Each number is 50 + 15 x the weight over its row's rms, rounded and kept within 0 to 99. Layers, rows and columns count from 0. The size before them is the row's rms in percent of the matrix's.

# q: layer 8 attention query, 64x64, rms 0.38, rows 46-63, columns 0-63
# k: layer 8 attention key, 64x64, rms 0.391, rows 46-63, columns 0-63
# v: layer 8 attention value, 64x64, rms 0.373, rows 32-63, columns 0-63
# o: layer 8 attention output (transposed), 64x64, rms 0.33, rows 32-63, columns 0-63
# up: layer 8 MLP up, 192x64, rms 0.42, rows 0-2, columns 0-63
# down: layer 8 MLP down (transposed), 192x64, rms 0.358, rows 0-1, columns 0-63
q46 125:66 28 50 61 16 51 67 43 26 49 51 66 30 60 27 52 52 75 34 62 31 19 50 64 25 57 60 66 63 51 64 63 26 40 40 67 50 47 36 47 50 37 61 37 76 33 46 62 72 65 41 41 59 69 40 28 40 70 40 65 46 53 55 71
k46 126:30 40 53 68 44 10 51 28 43 40 48 47 56 60 55 50 33 72 70 73 29 45 66 72 41 47 39 46 42 37 52 57 69 47 44 31 43 26 52 53 59 71 46 66 41 52 41 67 44 80 53 37 33 49 33 16 49 49 63 78 23 62 42 68
q47 104:91 27 67 42 44 56 42 75 47 80 56 35 45 40 35 49 50 36 46 68 39 62 54 48 55 54 54 76 47 47 54 63 50 72 39 30 21 83 40 32 31 89 47 56 64 50 32 54 47 32 50 60 40 32 53 48 37 62 33 59 64 49 50 32
k47 102:82 47 63 58 32 52 40 51 61 49 58 33 43 35 30 59 56 41 70 54 30 50 28 38 81 65 47 62 68 54 27 45 35 52 44 42 26 60 38 28 58 74 37 70 40 34 62 42 50 37 29 30 49 38 44 48 26 42 73 72 75 42 45 75
q48 111:63 42 67 68 44 47 39 45 62 55 27 50 53 79 47 81 47 49 57 45 54 53 65 11 28 74 49 30 57 31 83 58 45 29 63 17 32 42 38 56 26 50 39 47 36 45 51 44 36 70 51 48 58 59 47 60 39 54 61 38 64 64 83 52
k48 119:49 21 56 80 48 60 36 39 58 37 49 28 63 67 42 34 42 58 52 67 35 36 56 12 66 50 56 34 66 43 40 43 55 61 41 18 50 41 19 51 49 24 37 60 62 63 47 62 53 60 48 35 51 66 48 64 45 79 38 45 50 62 67 12
q49 120:50 59 50 35 37 54 50 55 61 38 14 30 49 43 65 91 26 33 48 51 42 38 58 58 56 72 53 77 43 40 79 68 46 35 75 40 52 50 62 20 43 36 59 44 48 62 62 43 31 52 55 55 20 64 51 37 48 51 19 63 62 42 54 31
k49 124:43 41 67 45 42 51 81 57 46 34 34 62 66 21 74 62 52 20 65 51 37 55 47 31 55 47 58 44 67 15 51 55 29 63 48 44 59 49 14 52 45 66 56 48 41 37 55 64 40 32 65 22 46 78 44 50 57 72 65 54 59 40 25 32
q50 115:47 31 52 36 38 50 65 73 80 65 59 21 34 57 61 20 68 77 55 47 59 54 60 35 47 44 44 48 52 54 80 53 43 53 78 53 43 34 12 37 59 27 55 65 65 48 42 48 33 51 51 57 60 68 23 39 64 44 28 62 34 63 34 55
k50 123:35 24 49 59 62 33 57 81 74 52 68 65 35 59 59 50 43 68 44 46 34 68 22 43 30 30 30 71 51 51 62 43 27 56 64 39 49 19 60 30 58 50 63 52 55 42 36 38 26 19 50 25 43 74 55 69 57 38 54 67 48 58 57 55
q51 121:17 57 32 73 38 50 16 80 42 67 57 68 55 39 24 37 65 74 57 46 51 64 45 68 68 63 46 51 58 43 59 71 45 27 60 23 60 72 35 53 44 61 45 40 37 25 39 55 45 41 35 27 64 55 49 68 40 67 42 55 35 51 30 52
k51 116:49 50 31 71 15 50 48 58 41 14 75 45 37 74 60 24 48 32 32 36 73 53 50 74 69 48 73 60 32 29 48 62 44 49 48 19 59 66 62 39 76 65 44 58 38 45 49 41 65 47 45 44 49 61 63 70 25 46 48 44 33 53 51 59
q52 118:42 36 14 38 53 58 40 27 46 52 48 27 69 54 47 48 30 63 61 57 43 50 63 40 66 18 45 38 72 25 32 32 50 22 68 54 62 81 60 41 52 58 48 68 60 76 38 51 48 31 78 48 58 51 34 58 62 60 72 61 32 61 48 64
k52 122:54 64 27 27 90 58 32 35 58 63 63 41 63 52 42 65 52 59 56 26 78 45 50 55 40 63 76 59 54 23 48 39 53 36 77 54 86 62 53 64 49 58 54 80 66 43 29 56 59 24 61 45 47 49 41 30 57 42 45 27 57 54 53 46
q53 116:68 40 56 46 72 40 52 61 45 49 60 24 53 27 62 47 37 73 25 44 76 41 14 68 40 50 66 20 55 67 76 77 49 41 52 40 62 68 61 37 40 49 38 30 56 54 60 53 51 33 60 46 33 49 29 51 33 70 77 65 62 37 58 58
k53 117:50 57 84 33 74 38 67 48 64 49 74 28 49 55 59 42 51 51 27 44 48 30 62 66 75 77 42 27 56 39 65 55 57 29 48 39 56 53 61 69 48 76 40 41 71 39 50 44 60 48 29 35 38 59 39 39 54 32 68 64 65 10 34 47
q54 124:76 37 62 51 63 62 73 72 34 36 56 55 74 58 50 10 55 66 79 62 49 64 47 72 45 58 75 61 55 57 40 56 60 44 62 55 68 42 10 58 58 34 32 62 51 52 62 41 48 60 55 45 37 36 65 41 70 27 50 39 34 25 62 51
k54 125:39 74 44 61 67 41 58 37 22 59 51 65 52 75 61 52 29 65 43 81 64 61 35 39 34 57 46 85 39 85 65 77 53 19 39 49 55 54 34 42 68 37 53 58 68 69 59 33 45 38 50 39 47 33 50 41 59 27 61 40 62 39 46 45
q55 103:61 57 62 50 16 33 47 67 58 48 59 22 39 35 35 31 45 60 35 43 46 38 57 48 31 67 47 41 41 70 56 64 41 62 25 51 58 67 60 68 58 48 26 49 37 36 62 26 39 41 86 64 44 40 41 30 40 30 60 32 56 74 70 22
k55 104:69 36 92 59 42 30 46 67 83 37 35 28 48 29 30 64 44 55 40 55 60 28 64 32 53 72 44 50 50 81 45 57 45 35 43 53 59 54 58 59 63 51 48 67 40 38 59 43 37 52 51 41 49 49 65 49 59 24 69 28 52 86 30 43
q56 124:63 44 44 46 47 74 36 36 47 70 68 52 32 26 64 48 52 25 35 37 67 33 51 67 28 64 61 42 47 53 50 51 45 59 70 51 42 31 44 69 28 40 71 81 50 23 35 43 45 63 55 40 86 42 50 63 47 37 83 54 49 18 49 58
k56 123:47 29 57 78 39 61 51 47 38 56 47 40 50 50 23 48 25 56 31 43 76 57 38 57 58 62 36 53 58 63 32 59 68 59 77 45 42 41 63 38 57 57 39 61 61 49 53 58 45 56 77 70 86 47 37 42 72 45 48 66 66 00 64 44
q57 112:50 73 56 63 46 34 71 41 62 48 33 45 56 49 47 56 76 80 31 28 49 21 41 53 42 12 46 29 48 50 49 48 65 47 65 36 36 79 35 50 41 59 60 57 47 42 61 45 56 19 73 53 65 63 36 23 38 59 49 29 59 50 78 65
k57 118:50 58 60 57 60 40 53 28 57 66 59 49 41 69 34 27 49 51 38 70 52 30 64 74 47 64 30 50 43 35 33 50 54 39 61 33 74 36 78 71 11 53 43 64 39 42 76 50 37 25 55 57 20 60 57 41 66 70 56 30 59 69 33 54
q58 118:44 88 78 83 43 85 43 46 48 35 52 50 70 59 60 37 40 42 65 55 62 42 47 08 37 42 57 32 50 66 46 38 51 57 56 20 50 45 44 64 62 66 50 19 27 50 49 50 51 53 46 75 51 58 25 35 48 38 59 58 34 43 46 47
k58 129:77 30 51 64 58 80 16 57 48 64 53 55 49 42 58 49 73 67 33 52 34 34 48 46 55 47 85 69 64 65 54 38 56 43 48 32 57 58 59 53 69 40 42 19 36 82 35 52 39 40 49 66 62 85 67 42 68 55 48 55 43 46 36 33
q59 134:61 63 63 44 32 62 68 28 55 63 51 45 67 43 47 40 25 55 52 39 59 53 47 40 35 36 52 62 17 48 36 55 59 63 53 74 57 43 61 70 76 63 47 75 46 49 44 42 65 52 01 37 52 80 67 33 59 68 32 43 69 59 34 66
k59 133:70 56 53 42 57 35 51 52 67 53 50 51 31 48 37 45 33 44 57 45 38 50 76 64 22 22 45 72 44 64 48 69 74 79 67 56 43 45 64 58 36 49 48 47 17 69 30 28 63 58 58 32 67 51 36 30 21 68 43 74 58 42 29 60
q60 091:56 43 37 29 56 40 50 61 82 64 47 47 55 65 37 43 36 61 79 37 58 10 58 51 23 49 76 65 48 44 44 37 38 55 31 61 32 42 59 72 53 74 55 31 39 44 57 50 51 34 38 28 59 40 41 86 68 57 77 39 54 46 34 50
k60 096:34 39 26 54 62 37 55 44 70 50 61 57 41 70 50 53 40 71 52 34 46 15 83 52 57 68 60 45 35 67 51 56 43 84 64 65 33 67 48 38 48 63 28 67 44 65 37 64 60 23 38 59 84 30 43 77 62 47 47 56 48 47 47 34
q61 126:77 45 27 33 36 09 56 26 62 73 65 46 56 57 52 61 73 36 62 63 69 76 71 42 63 53 70 33 51 52 49 53 62 59 61 54 44 27 33 41 72 57 62 28 47 34 62 65 53 23 23 64 39 68 38 43 50 51 37 45 49 48 49 63
k61 125:44 45 19 56 52 25 39 51 65 61 62 48 62 67 46 57 53 52 35 45 09 81 69 64 53 41 52 42 46 63 51 55 59 48 52 61 57 26 30 66 31 51 55 18 31 53 74 48 41 29 32 35 72 50 45 60 51 41 43 26 87 45 58 60
q62 114:43 37 50 42 44 64 77 47 50 57 77 38 61 38 56 68 74 61 17 50 43 63 85 34 55 42 47 56 74 64 22 47 31 33 66 49 59 49 49 64 34 55 46 78 39 56 77 47 37 60 48 48 37 54 56 34 09 39 48 47 34 42 40 36
k62 123:39 38 45 60 43 68 54 62 50 61 58 31 99 72 38 82 71 41 50 65 58 66 42 60 24 51 28 59 72 29 24 67 45 58 51 44 62 35 60 60 66 36 68 59 47 42 62 45 34 58 48 52 70 51 50 37 21 26 56 40 52 46 43 36
q63 125:36 22 52 64 32 65 64 58 55 48 27 35 63 40 60 49 46 50 50 53 81 25 85 78 28 34 54 58 58 69 42 56 44 48 47 48 36 36 24 66 50 63 55 54 37 46 55 48 82 43 47 66 17 38 47 64 70 46 68 48 35 58 69 34
k63 119:28 47 51 61 56 48 68 35 24 66 47 28 46 30 55 75 75 58 55 61 59 38 57 68 47 67 44 49 48 39 44 72 47 63 30 29 31 49 35 48 64 42 45 47 44 71 35 48 71 21 31 39 66 43 41 57 87 18 48 66 56 69 40 35
v32 117:31 48 33 47 19 63 68 15 63 73 65 42 44 35 36 47 47 43 23 47 35 45 41 39 76 59 57 70 53 56 50 51 59 19 36 53 66 54 35 05 47 53 56 52 63 59 48 28 53 56 61 35 41 54 66 37 23 65 45 56 45 63 50 70
o32 131:82 54 42 56 52 54 45 32 70 42 36 26 56 66 30 40 30 48 35 68 32 50 99 50 17 46 55 55 46 67 52 46 46 59 62 78 69 42 34 52 61 72 55 61 38 45 54 58 48 53 33 58 63 61 31 55 73 40 70 45 73 48 35 41
v33 112:70 20 32 38 53 54 72 81 28 54 66 49 49 55 57 59 44 41 58 41 63 19 61 45 39 60 56 40 52 51 42 53 53 63 38 53 50 22 32 50 41 55 26 41 57 39 44 49 64 53 67 70 63 77 87 60 19 33 37 26 37 39 34 51
o33 104:43 78 46 55 42 51 47 47 32 40 44 53 22 46 35 36 64 54 65 49 33 75 43 47 60 28 62 51 50 51 61 70 41 66 56 46 42 50 63 42 59 54 24 46 32 70 46 56 62 28 59 47 48 60 50 45 71 22 42 62 53 46 99 43
v34 111:53 66 28 50 37 61 46 50 81 38 67 72 40 26 75 52 47 46 51 81 63 54 37 43 61 62 50 25 50 76 57 36 52 52 43 36 66 19 23 65 57 44 53 86 36 63 65 52 56 46 53 56 41 27 35 47 47 63 74 59 30 52 34 41
o34 116:52 23 24 77 66 67 50 46 50 33 60 24 64 41 44 53 46 48 41 38 53 41 30 40 17 39 62 71 30 21 61 70 73 51 59 81 29 47 43 43 56 54 41 39 30 56 40 44 52 51 49 53 48 50 62 69 16 46 61 51 61 75 32 47
v35 111:76 44 53 27 27 38 49 60 38 62 62 56 52 61 55 39 37 65 64 44 73 66 57 65 39 42 83 44 81 65 33 35 69 72 24 11 51 57 45 43 57 35 67 57 62 31 63 29 62 58 49 55 25 39 33 57 47 61 39 45 41 45 68 42
o35 134:37 38 28 42 27 41 16 35 32 70 68 39 42 51 36 56 33 49 56 34 47 55 30 34 46 53 77 38 19 68 43 43 53 41 51 44 32 65 37 44 36 41 21 46 49 56 74 26 59 38 42 28 58 52 21 45 53 42 55 20 43 32 41 38
v36 115:62 45 67 54 64 51 95 62 44 48 53 47 30 55 31 39 39 39 45 38 61 83 71 37 33 64 65 54 41 36 45 33 60 54 47 27 24 29 66 37 71 63 70 36 41 43 38 59 37 40 67 61 31 43 36 36 51 49 67 32 42 72 46 75
o36 117:27 34 41 37 42 79 79 50 35 67 35 59 53 39 62 78 60 38 52 54 41 41 45 24 47 45 44 39 50 57 31 52 50 44 42 70 54 64 23 58 30 39 60 47 43 95 44 33 32 40 48 44 58 37 12 66 63 52 56 31 65 44 57 33
v37 112:48 44 66 48 46 52 23 50 30 29 47 47 24 68 55 38 59 59 47 37 36 66 73 24 58 65 53 83 51 42 54 13 61 47 54 38 79 57 73 59 40 32 33 58 28 47 54 42 58 68 51 38 29 53 38 56 63 30 47 58 66 28 25 64
o37 110:54 34 35 21 15 43 42 37 57 60 58 53 70 62 48 79 49 45 55 77 17 48 35 52 54 26 49 45 53 44 54 63 25 42 28 26 28 42 55 45 36 53 59 32 62 60 11 60 35 67 44 55 57 53 34 43 29 49 41 42 34 39 36 51
v38 108:44 40 36 79 49 52 46 42 31 25 37 67 60 38 72 47 59 54 51 51 35 29 46 86 66 38 40 31 43 67 74 45 49 51 68 52 28 32 75 41 46 56 64 38 60 68 54 14 45 33 84 36 54 52 63 66 37 48 60 42 49 72 42 54
o38 105:30 36 61 56 67 46 63 26 41 42 29 35 68 40 35 48 44 07 51 36 56 72 55 78 51 48 59 25 59 46 43 48 32 60 77 47 58 51 58 58 62 50 49 28 25 42 65 86 38 43 47 50 47 29 57 30 39 56 66 51 63 43 73 70
v39 118:56 62 70 40 46 62 53 41 42 57 43 27 43 50 69 73 36 63 39 42 36 32 52 59 15 37 16 34 45 54 36 54 53 36 58 49 52 74 33 41 48 75 60 64 48 26 54 33 27 57 25 85 47 85 48 60 51 51 65 57 52 42 65 33
o39 135:35 43 37 41 54 29 48 57 43 54 32 83 17 33 69 08 58 37 63 44 43 48 61 56 56 26 51 54 26 49 27 52 32 45 66 43 26 27 57 06 63 50 47 38 68 37 25 37 53 52 43 51 47 53 50 47 56 59 55 64 52 63 47 45
v40 117:51 69 51 33 56 32 53 56 27 40 69 60 27 54 46 31 76 59 55 54 28 64 62 46 38 45 54 18 52 47 44 15 58 78 50 38 52 74 38 53 65 81 52 75 54 48 57 55 48 66 41 47 72 71 49 40 44 25 49 49 73 45 58 19
o40 115:40 61 45 57 30 44 36 51 27 82 59 48 80 59 60 65 49 65 57 55 34 32 66 62 57 32 72 64 22 47 30 29 46 42 56 44 30 39 52 39 47 21 61 46 61 48 67 43 50 30 92 42 67 66 68 42 40 58 32 60 40 40 51 33
v41 110:48 46 31 47 61 36 65 53 53 61 65 59 24 42 43 76 37 23 23 58 53 47 71 60 44 65 44 23 46 59 47 76 27 63 50 73 32 19 70 72 46 48 38 53 58 46 34 59 20 43 45 42 19 45 63 35 65 49 40 67 51 47 40 29
o41 114:56 61 60 61 54 45 73 75 51 25 48 60 74 50 67 27 31 54 36 53 52 41 55 27 59 59 48 70 56 24 48 56 60 79 52 33 46 67 20 66 61 61 50 57 57 47 83 46 60 48 29 74 51 56 56 83 26 51 44 38 57 56 76 33
v42 103:35 46 75 31 40 50 54 36 24 52 41 71 55 39 24 42 59 75 46 32 87 57 69 56 44 39 58 50 51 64 71 52 46 58 40 56 37 40 34 52 34 60 53 24 33 28 49 57 54 34 76 77 35 64 45 54 11 43 55 61 48 54 48 26
o42 102:61 60 60 71 68 50 42 47 48 59 28 58 39 26 47 58 47 47 56 69 36 52 28 38 55 40 64 64 49 58 30 72 69 21 38 51 76 54 49 71 77 74 36 20 80 57 82 49 31 46 46 27 54 60 38 42 45 53 43 47 51 34 33 29
v43 110:46 75 40 43 43 49 54 51 31 45 52 68 39 30 39 51 67 63 69 23 50 31 55 40 88 52 42 57 86 52 71 87 64 52 62 48 49 57 29 43 62 32 31 54 57 21 60 53 39 54 24 47 38 50 58 25 54 72 39 45 48 50 69 43
o43 113:24 55 47 48 50 22 42 63 51 60 67 28 31 27 54 42 37 60 21 53 48 66 57 51 24 46 33 54 30 47 46 26 44 55 70 35 46 40 55 72 51 82 39 51 87 42 52 42 42 59 59 57 62 47 33 47 34 29 52 57 58 09 41 62
v44 117:66 61 59 52 42 60 38 56 49 49 43 61 61 42 40 51 15 80 50 56 34 80 63 61 94 58 57 51 50 42 57 61 27 45 43 57 76 52 49 64 54 38 61 69 47 53 35 64 56 64 21 51 69 38 71 24 38 49 17 50 53 69 45 32
o44 114:72 47 25 43 36 38 49 58 51 37 54 28 69 54 46 60 51 76 42 21 77 24 50 57 15 59 54 71 62 45 37 30 67 65 60 27 71 36 77 52 67 53 54 36 68 34 33 43 52 56 40 26 45 65 55 48 37 19 53 47 48 45 51 42
v45 120:40 29 86 52 54 23 41 48 42 56 52 51 49 33 74 43 79 42 67 45 63 77 51 45 49 61 62 24 28 39 39 68 55 61 46 43 57 48 43 31 35 02 45 50 50 57 60 30 48 49 73 75 45 44 69 38 63 66 65 46 60 37 59 39
o45 121:42 62 35 50 55 40 68 61 43 83 59 54 42 80 27 47 29 61 46 41 41 26 59 50 76 58 48 32 42 55 48 81 69 54 64 83 68 58 55 56 32 39 33 25 50 66 62 61 49 31 36 56 83 53 43 60 42 64 53 49 32 29 48 65
v46 107:68 49 74 22 26 51 31 34 37 61 37 53 47 60 29 35 39 42 31 53 71 60 46 50 31 94 58 56 29 29 64 44 38 56 82 56 48 27 39 82 48 54 51 51 60 55 67 45 71 57 29 50 31 51 43 50 36 41 55 39 36 57 38 43
o46 112:62 22 14 41 51 57 25 53 34 44 55 53 34 47 52 60 73 55 68 56 39 35 54 35 40 32 71 34 42 54 58 37 46 45 28 40 53 44 16 49 53 61 58 11 75 44 44 59 49 65 43 29 25 59 51 65 49 35 34 16 54 43 42 62
v47 103:60 65 62 32 43 59 67 50 51 81 50 47 53 55 73 59 50 30 03 51 44 48 52 36 52 26 46 56 57 48 69 63 67 56 23 06 40 57 54 49 43 52 34 66 43 82 56 47 25 57 71 50 37 33 42 68 37 33 39 48 52 55 57 53
o47 105:57 36 26 52 40 38 48 16 60 68 58 50 55 44 34 43 37 59 46 64 56 37 56 47 32 61 41 57 46 31 46 44 37 48 21 67 32 63 40 61 66 33 77 80 56 70 88 44 58 55 32 42 62 39 49 50 65 88 63 66 55 55 65 29
v48 115:49 28 29 57 65 40 36 50 54 69 38 49 36 50 61 67 51 58 39 58 54 33 46 41 48 65 50 33 32 50 65 69 39 35 69 50 51 55 56 08 69 49 87 50 17 32 63 70 66 48 50 71 47 52 46 59 21 51 35 34 70 52 61 78
o48 118:14 49 63 48 65 36 56 66 42 35 36 49 34 40 36 60 43 40 57 30 46 50 43 49 36 15 40 31 60 33 44 76 57 29 59 66 51 23 42 48 34 76 72 57 65 65 56 54 45 54 27 55 40 56 36 30 79 42 32 50 56 67 51 81
v49 113:54 48 49 36 15 47 46 57 68 61 36 52 22 64 47 62 61 46 36 65 99 75 41 53 66 43 35 49 39 31 57 41 52 46 30 42 82 28 32 64 47 62 33 40 59 46 52 45 24 40 69 47 75 35 49 46 48 70 69 56 55 40 43 61
o49 116:47 68 21 54 73 60 65 32 40 70 70 49 46 50 50 54 44 78 37 54 28 31 48 68 30 60 62 65 50 62 40 61 56 55 40 58 34 75 34 52 68 65 25 62 29 36 42 79 61 57 56 45 27 73 42 76 69 66 62 43 32 51 41 37
v50 105:54 34 48 50 43 61 71 72 34 63 44 48 77 39 54 54 72 71 37 70 43 35 64 53 73 67 19 68 26 65 61 51 71 70 69 64 76 62 31 47 47 41 48 54 58 37 42 81 40 28 43 54 60 40 28 75 37 58 36 55 40 35 44 48
o50 099:42 60 64 33 42 37 65 49 63 38 39 52 53 55 54 25 36 38 29 59 66 37 37 53 43 52 20 74 19 51 55 45 57 16 31 69 39 46 73 52 50 66 51 42 68 52 61 62 45 67 82 50 15 62 55 27 59 42 72 32 56 58 53 70
v51 133:57 66 11 46 51 38 56 42 50 51 56 36 38 64 49 54 48 59 65 54 30 46 54 69 75 42 67 47 55 53 42 43 71 46 92 39 36 62 64 35 71 11 61 51 51 75 53 62 43 89 42 54 37 52 57 44 48 40 76 43 62 41 30 44
o51 127:27 30 64 27 40 58 36 55 71 50 70 44 68 75 37 71 55 36 37 63 69 45 76 62 47 63 29 32 54 56 26 83 48 68 65 51 29 53 36 46 32 43 76 39 57 30 56 34 44 28 66 53 60 28 44 46 45 33 44 48 74 54 40 45
v52 110:57 63 65 55 37 71 63 20 51 63 32 27 40 23 60 18 66 59 57 39 67 61 43 48 28 61 90 46 32 40 51 57 49 60 52 54 52 41 56 49 40 33 49 50 40 39 55 47 05 61 46 49 34 47 45 34 67 33 46 63 59 61 50 83
o52 116:42 44 28 57 35 45 85 92 55 55 47 51 37 45 45 72 70 55 61 64 46 29 64 41 67 52 67 65 43 67 40 39 44 46 36 66 36 77 53 43 61 59 67 55 50 57 49 66 36 44 17 53 64 47 46 61 55 38 55 25 53 59 10 68
v53 116:41 72 52 38 45 49 69 67 46 53 24 34 53 40 16 39 68 49 47 54 52 58 51 49 72 43 36 37 46 65 78 49 46 50 17 50 78 35 49 31 64 23 60 32 65 84 44 48 62 59 32 57 45 78 39 38 63 45 23 57 50 65 48 39
o53 106:61 54 88 53 22 69 47 65 63 49 31 35 63 36 67 69 36 58 43 47 86 47 54 53 44 42 32 29 33 53 42 60 50 46 39 56 43 12 64 62 52 41 55 31 41 40 80 63 57 47 53 37 64 66 46 71 41 46 68 43 60 30 26 34
v54 111:21 45 70 64 62 60 64 53 60 80 23 46 49 40 55 30 45 36 63 40 54 63 68 58 59 62 52 56 35 59 57 44 42 24 92 62 36 39 42 60 52 74 28 42 70 69 46 55 36 71 35 59 51 70 65 57 32 29 60 40 31 54 56 68
o54 105:45 40 52 39 55 32 59 46 44 29 51 65 48 44 32 45 60 40 40 66 72 43 76 76 67 44 57 47 60 45 65 48 68 47 29 57 72 35 30 56 98 47 62 49 56 41 08 41 28 42 52 35 66 40 42 57 51 32 50 18 72 54 56 48
v55 106:60 57 46 45 19 52 49 52 57 24 58 52 21 54 63 77 46 44 38 41 48 51 61 50 30 84 59 83 44 49 51 75 68 39 66 39 48 40 56 43 39 15 28 35 67 61 47 58 62 34 66 66 47 43 48 23 33 48 37 54 39 43 77 30
o55 110:29 39 53 39 37 61 22 47 58 56 54 65 59 67 38 39 68 69 24 88 56 51 59 28 54 63 53 58 52 36 42 37 63 72 52 60 54 57 63 39 45 82 24 55 50 51 44 36 69 44 18 59 36 34 26 62 59 53 51 60 32 32 73 72
v56 108:39 90 56 58 55 61 48 59 69 50 19 38 38 87 54 63 53 36 51 30 37 49 55 71 46 46 44 42 50 73 62 54 50 41 72 41 47 67 42 77 34 54 76 52 45 29 23 37 65 71 68 30 37 34 38 24 55 48 52 33 55 36 50 49
o56 116:48 35 49 58 36 36 30 39 37 63 54 54 52 36 72 55 63 43 38 56 82 55 42 67 47 44 22 67 54 39 50 31 37 86 54 31 60 48 27 31 38 48 38 37 72 51 36 48 39 49 46 61 66 35 18 56 70 65 36 35 31 82 29 51
v57 115:45 35 24 51 50 15 46 55 42 25 35 67 56 33 68 37 33 31 79 73 53 40 29 58 61 45 38 46 58 47 35 59 58 80 46 36 65 53 55 29 51 73 58 39 63 50 29 37 42 35 63 71 19 67 54 71 52 39 34 58 40 34 59 43
o57 113:67 45 87 59 41 38 66 32 47 53 50 45 75 06 33 54 33 53 45 47 41 59 46 56 63 66 51 57 35 44 40 82 47 62 76 51 46 66 55 59 36 52 23 48 35 35 59 15 74 47 59 52 58 49 59 28 56 46 66 33 48 33 37 67
v58 118:34 57 54 39 60 71 44 61 43 62 56 25 51 46 60 29 68 71 55 46 42 41 52 37 75 51 42 62 25 13 20 66 52 69 30 37 45 41 28 53 55 58 41 24 60 40 46 35 43 54 68 67 63 43 15 75 31 38 42 45 57 69 47 62
o58 122:53 52 58 39 50 10 71 45 61 57 44 61 32 62 45 43 74 57 55 52 35 42 35 64 52 42 60 48 44 57 73 43 55 63 72 70 53 76 90 62 46 57 71 47 31 52 51 58 42 36 76 31 35 40 46 58 81 66 40 42 18 37 31 52
v59 123:46 45 47 31 56 39 26 62 51 53 58 55 25 00 57 22 57 61 53 57 49 36 43 77 28 58 52 54 44 42 50 57 56 41 33 40 72 27 47 23 31 51 59 59 52 45 51 78 49 41 35 50 53 44 75 62 36 66 90 41 49 47 65 44
o59 123:31 73 30 57 57 53 40 77 75 37 25 39 52 71 26 56 30 64 43 32 49 71 53 38 53 52 58 46 28 36 30 75 52 37 70 95 39 58 36 62 70 39 26 49 40 46 34 54 70 65 63 37 51 47 68 43 56 49 47 54 39 48 50 61
v60 120:33 63 54 47 36 58 60 53 25 75 49 90 78 28 42 54 30 69 48 45 53 52 53 24 29 63 35 48 43 62 57 45 46 22 42 21 59 62 74 36 42 60 29 38 29 49 50 81 61 44 45 24 39 58 53 62 47 46 50 53 68 47 40 67
o60 117:53 70 44 25 63 44 52 52 27 62 36 26 46 37 47 56 60 54 28 73 46 75 66 29 45 30 35 23 55 73 62 52 52 44 53 59 40 59 52 76 56 35 58 48 54 35 44 39 38 64 26 24 29 73 64 28 50 49 65 55 47 81 73 63
v61 124:63 47 49 53 38 65 68 62 52 47 68 66 24 48 63 47 48 44 37 49 52 76 29 53 30 38 49 45 60 55 70 32 11 54 49 51 39 55 46 68 23 82 28 68 51 63 70 43 76 49 43 55 33 57 37 18 61 30 65 30 46 40 64 36
o61 125:41 47 35 78 65 82 32 34 33 41 51 42 50 32 52 51 62 46 51 82 61 62 37 29 64 53 94 59 52 20 34 41 69 38 52 39 37 48 36 35 37 28 56 45 64 45 43 58 60 52 57 63 65 59 67 63 60 65 45 36 42 49 73 24
v62 109:37 50 41 90 43 48 42 63 38 46 38 42 69 60 26 51 43 46 51 14 23 38 62 16 58 30 62 74 25 30 64 55 63 70 32 60 46 61 57 55 57 58 48 39 49 37 44 50 55 28 58 51 23 53 46 33 46 41 78 42 57 34 66 40
o62 110:76 45 70 51 39 35 41 34 44 61 45 76 34 54 63 52 46 49 43 62 40 56 27 47 69 53 40 45 92 44 30 29 45 23 60 65 68 74 35 61 43 48 51 47 55 53 52 68 59 53 69 78 52 44 45 60 57 53 61 90 73 23 50 61
v63 105:20 34 57 62 30 52 17 66 61 64 66 53 63 58 64 34 63 54 53 68 47 54 58 64 24 62 43 36 44 63 52 31 60 49 52 71 37 94 69 71 66 62 50 48 46 36 30 78 47 37 53 39 67 38 51 32 49 62 45 52 74 52 36 31
o63 107:54 72 57 57 81 53 72 67 30 64 64 63 69 69 53 48 37 41 15 63 67 50 29 43 40 41 68 82 50 49 64 47 52 37 31 47 65 64 29 37 37 20 56 35 52 48 50 33 65 63 50 53 30 46 46 21 54 60 43 68 25 45 34 57
up0 092:42 35 46 37 65 49 47 58 38 52 49 51 44 16 52 18 65 47 45 58 45 73 85 49 61 36 51 34 70 68 63 46 54 63 28 48 54 59 77 40 60 38 55 62 46 37 53 53 76 70 44 62 33 26 16 29 58 79 45 52 50 35 58 72
down0 082:50 37 51 63 63 56 37 46 91 36 60 65 55 60 31 43 44 44 39 29 28 49 57 69 35 45 18 46 49 45 54 30 55 44 46 57 39 23 37 59 45 59 40 44 40 47 63 45 36 45 38 19 14 68 55 35 46 38 52 89 66 57 27 41
up1 107:54 44 77 46 52 56 38 57 50 46 69 25 51 50 60 58 44 58 33 51 26 47 54 48 35 59 48 22 83 54 72 48 55 38 47 75 35 65 49 50 97 55 45 46 44 58 23 16 72 58 40 50 28 50 39 64 25 74 63 49 56 49 45 43
down1 094:43 85 71 46 76 79 17 61 24 55 64 48 43 35 47 51 54 58 50 58 61 60 52 58 36 39 70 51 54 36 56 54 65 28 44 53 37 40 67 52 64 51 50 54 70 84 31 36 70 43 30 59 49 51 41 58 72 68 18 34 54 28 62 49
up2 103:47 59 53 35 24 81 87 57 71 53 59 32 23 55 56 48 46 47 32 44 52 58 55 45 37 44 38 66 88 73 50 51 54 51 30 46 40 43 44 31 60 56 45 52 64 57 86 27 61 51 66 43 57 38 71 30 46 65 69 43 42 71 37 29